config.toml
num_hidden_layers = 12
hidden_size = 64
num_attention_heads = 2
num_key_value_heads = 2
head_dim = 32
intermediate_size = 256
vocab_size = 512
hidden_act = "gelu"
norm = "layernorm"
norm_place = "pre"
norm_eps = 1e-06
positions = "rope"
rope_theta = 1000000.0
rope_fraction = 0.25
qk_norm = false
attn_scale = 0.177
bias = "all"
tie_word_embeddings = true
parallel_block = true
init = "normal"
init_std_qkv = 0.0571
init_std_o = 0.0
init_std_up = 0.0571
init_std_down = 0.0
optimizer = "soap_variant"
learning_rate = 0.00724
beta1 = 0.95
beta2 = 0.99
weight_decay = 0.089
lr_head = 0.0117
max_grad_norm = 2.0
warmup_steps = 200
schedule = "wsd"
decay_fraction = 1.0
decay_shape = "sqrt"
final_lr_fraction = 0.0
batch_tokens = 32768
max_seq_len = 256
doc_mask = true
train_tokens = 148300000
max_steps = 4526
dataset = "wikipedia_en"
Each number is 500 + 40 x the weight over its row's rms, rounded and kept within 0 to 999. Layers, rows and columns count from 0. Numbers have three digits each. The size before them is the row's rms in percent of the matrix's.

# layer 3 MLP down, 64x256, rms 0.115, rows 0-63, columns 0-63
100:490527462459539575515518487511553499478479471465442462552529514531467482494453552489508480479483486465524494553521467467444425454509490490520523524478503469475433496487448551439529413483507539
102:462478447394553535516433523497450557591467466464398469555485504534459480509500444546462503509563515453445440487502509492502395424500492513524560463432531462536539436498482464444490555477495526
101:516539567501483449451460551483516477545548455439517473514518505634451587559513477548470477584508511477526555469508424463529466465498499468500483438423502567496507554481509516568522566509474519
104:515482506471496519527482542424481464436442479492452498553478470547498489481477529463529493466484556465506481543506494482491547515513514471495447429550468506443523451465496515562430483508461436
099:468554492529492610469462489478523450505467526495528503461528579517552475424497497494499462615534529556518401508476560480484524574473445463497509456622468472583486462454477471437500485493473515
095:484427505498508578497547480535478479504571547486521509550477435449561542465452494550491478544356466457545548428478540499451536516520492577437496515502427369484503498475543484545455471542521514
101:521598492567472545462465452479525531515424492457507500496448479456536519486496453538541521497561495462427430512553492547555517524511553514557486462527495500532525518523509528485548534518460475
097:493522501570518498491531536482494547471451493505483573457488481534475521476479491528531535516492562545561496534550567498563567476454536463541506483436479527464440446536516509494515533485510450
096:544522468445480451524489518488444488533540435510440456530501500443454464542525494490529447533543525478498467527457476533507486521468474442440488438533422485474502453489493457518576466526470424
098:569486531432507458476543528537524492481440507513516502474494529422476503456506497527524537437504471511466562485433400490492541529472493484470513529431458477503499555433489508573507553515458526
096:523504496494468550491467489424567533491521538443571521480531506535517563415514508444555531488397507463550460556484558453436550465487498475439534521470506438470497521527438526535550517504456541
100:571505524501512521498493500490561506503446465494590559482511508549445520446508485482504495583571489528531496438538473528474497393508449499503482535468488377423497500502465480548556437476495440
094:494565456421593438497422458481478490517556517501493527537511519519528454526480507580539536461439481537519510520456464472515429545514469457579427478594480452504464553470470493515511502498505580
091:502548510528471485573524471523568522507540537525501465441527449451488439487470480540513546544495538453456508431488555525540384464483514447515529485601419448470509427565476512472546555540525491
102:443556454497458483425492505477535476470606470504496539438504483543492456605471521477553441443485463518413548476475468457487482424480502472464504499550478465502526496481473492499455523409494509
099:477503516528453436432554519453510476516526541516478498451471518493526510537515542503464474568495412470535550563444523527465467438505472487535428432479520557473497479528515493521494418468461522
097:515537421525491555479511460511524530498529563461451437502525464480409462522436504469472514446555521476452550509544489477460436505485489532466580462549486509449460475465427525443553530442510454
104:467499486448490504486507489422513532459552519481500496540538535468562469473478469461471475521487470527491498487456496524475533485513579491463557536526532566503551514572528494537439445427506527
099:477503474533487545448490486462544533486510488482438482498498452560523508512496531511387486487458591466460516494537517533472454450481497565465518480459467569518522440505502483497503449456518499
098:510431518520432450438510460476558560518561422542507521470531479498494477484504472499567481353506449500493474461492499468493537478464485526456496467501436445444491483469507430502454491548454520
108:502475525464460452478531451528471390482554496554495505497524521496500525517528469503515505480461410525478493522509520449499486520518532533495452481501565472458469474547481454467426531424533452
096:459487456461562497484563537508480485458527487507544477493526495460424571490489400532487505580515498487462452484483422518512494464490471418493564509473518457485532459546498532546519497527448525
104:463509530563532470454514485418451462415520507464543427448517424512490499453511458529457465531486417560534477538512509504492493542531562465492474509486496590467474415474447493495502525501491477
102:508428517494584478503484554499475397491496499486462481489453461356530581525498580498519486517536473497476445453477420469520484514530562463425508528520512550509424497529496510493492514531533484
107:537608473506512531485474538572455554462484512498649492512485593406517440499531443505438540523516478526536488471530481560539493465497491497540400532529533448542581565519533499521526520536500481
097:526483568472464545471470473386505499520486467484541505484491484529386468538492472526501417494473624496486550563449505403555472412503507505542496538544524513567507539472439455473475607528463498
103:494495480507536501570538468479453476488521470441478523486486438479460522424503480569541487537491522553512507486466459473542471471494423478543487562447471468521473477508480529511542528513482545
112:468448511431501437485544498559433446556523508478537491467518469544526441453462499505539536555500506520571442434521498576466412456512453503479453520439550500391475505501570443554504447528549559
098:533433447500491582510456513484547497464490513444525529512483514550543490567527420452492519448487557492491448526485513437496506485479536573494530475466470515514494524445556489505481518481482497
094:470565541453419479484449528473502447465454493513551498515440461523518502509449548560471462538477581510455453509470456525428476543481425443441541536459463516409461408467505457471443519420510497
110:447484464467484554500472538452477427543467523456401514598531483528533569519422489493487517477493460461479463475480467527485484580505522512511486492454540609531472461473471453472446450545493478
102:532475523513508551550481448491425521462503519451549491599471499468533536603537544499407421423565499477557579520479526536431521530523525499499485476495547506476549445614508517541475488511488444
103:457523461474500487471496465458495482517523540486477511520511510491490500410534422510579540527460476480533480469567531490543483432469471494464476564520480590472540593508482497465509511445466606
099:506571518484488514499515496510577566518563489450429562452485475565543511500471506463478547479529473509534521492409509524505553423473544446486532472479505528488583428504494507457543553542531551
097:474526507515481518470499557444473414517508457491537546521452473470431496449485508437575576506418480474481462499555466496511567586493490447554474454474469464450535515515488513492452482499507498
089:425464482518447460456478456494551502423413539505426510432468458474505558396490418521465533507571401490508496507510491449492517407473556495398501495471491518511429501485494507494474481457484484
102:472471547504530459456537556460493487470444506503521535518496403463504512561496471525492431505456528483526469485457497509493447421491468512470497479488444552502416464485508496511466495490507449
101:493501420434504479546460484452478462400528478450462519491502503505473557423470513550481486496433458510507514459507489579496454463523530531476462607456521439451465476488504420518496443508467514
093:503396507519512483485482490511524498502510507558483491474432458568513378551480481560523515477480495499472499508550449444486472416464479487466515512465427461520533499463547507512444511452496467
094:493501527576438422439556467515548579606533487573520458467488379573496494477458501440450479514521457450486440507569486475475491476485459551495447461478508512485522531484522544511556472453512549
099:500454503498550553459482496429517497469425574448482486480567515373539484488460554561493527479473430478493441459457492470491496508506510508505545465457509507488449489495560505442510407494474492
095:496549447500524542519487413454454528472464562561440514466513545591521550505512506518550428518533551441520442588513516540556567560484438504559530501561476533518423503502494482454595535490468423
098:473548492525530501529485521541475488472532528460440441498491490481487491557520489589518514441451414495550530401499471454501399515520473497565486476561528491459529536578481491448530460542470585
105:579492428578501520488571496558495566587485454501531499489453465472410504486503497453532523483522546508495554503518546513504564516518510537511467441484476485507597475528453528497474486494524453
104:487415515547489449538481591512486495385461445464542519475515517451432522501479506562485524463449429555480456505552519507526519506482490472538468507479432475459481582511463463565483496518439471
099:530523547434446420490486536462480448479559476519588519549460453499520462482556438456506528440535500491442547557541465526507441441454524496531473537489504482559468476421603486563441491493568509
101:453509460460482564475498465555496653472518565519525403508477479472491490499451517455382509527524532487478498498537490508556506453489442491486470534469512470480492580497474531434554523463487522
107:464471484463548439531478543507447451522456509474528506508520550489516493449497468504576479577528430475490516389363463508508509518479549455480472493518530440472488614570512539522530535486518517
101:536466456482473550508517556546575430482513495419518516443457500500458459516462448510494540495498559419514508517486538487503443437493475516509502462598491440511478557546469432536528529489469527
099:452509556480482526476464506524497527458458602474495539534584491507573489551511548501540536452525502511493479493483479509525474467508497485495453567465459562528469460470518436512526500561511463
116:442524509446550506493540493498550455558535509525465374512553488503573486454494535506522481479485445500492532544559543484531535547555506470496451505465500500536476517475483460465505428484518430
108:506587447491509517487506470515520508440409508492514462511530521466488532482506470484534467581564499539501538526522585517499538473485585490473561444547527442510518511510510537456599490544481586
097:479593455421520481448561481499500473506491504423432437561510508447512547463501485554484506482451428525570509462502516554486545475461516507500493451473562522506472536532491516476453392503497513
091:465562450479471521475501484517549556560508510497490543479486504582485541482479466480508490502517534450442434461528455467474487499520507442504536440438505545502478568497476397471504484484504454
104:561435445480482582529506484527471511537459532485584447522464451475491510538501463501403558460530504457539451511574473561487500534450502458468548533531476490502534526530515425536547502444423517
101:506488469484467501523485576439527522505537549484520469561468498531457459489547482521504468483510535510440483468534577480535504499510484457565520521558540539553457459560466482389477469496515456
104:488525447475485593467432525529497509473521496540549531516516564503517441460436487491560451557518488517511467472458469499475552589516493488436458487414499397509487539450495550481466539532444476
097:517481594508486472533497530470476483485561441502460524574494459535490389510402433460604487481476496506509472470531510489457523506517498470480550543425464526480512505464447507473483516500549513
088:513479566483483563559503512497503560545487478572464528537428481479503453480478583530528501484507410560478571495590463510512467446460418516475508507481483582502526476433486519543453519510510527
106:525522502521448529493502472436437470521532458513577482442511542484456448389501512437484449504532511512458485576504544478475529495472530516470570553547469357452534556497474518484497506446470493
100:526521501519565527476504434586446406519516502538433419489503512553489526541477504573538428505422488516579554473497489449539458537544475470522483482408470463614524550537486467466528431529500554
097:487579554499607413479502555517521559427417501534499470418497440538527490552518499501519579504470469551481478469478599437483537450508513626460506478523430512481534530522500555516515469552519541
099:472498500509493468511529514482497463559509479502511481528472542617548539421522545495453500491534466450495472446564467506439463548570490497540499569500451547494377519501521450480535518508532514
092:506516437481520486544491549544457540548483491418484442422449509564459517473460507498501520546405529576500528543349534538465504538467522592555529443519498490459530533487494487455593521516504474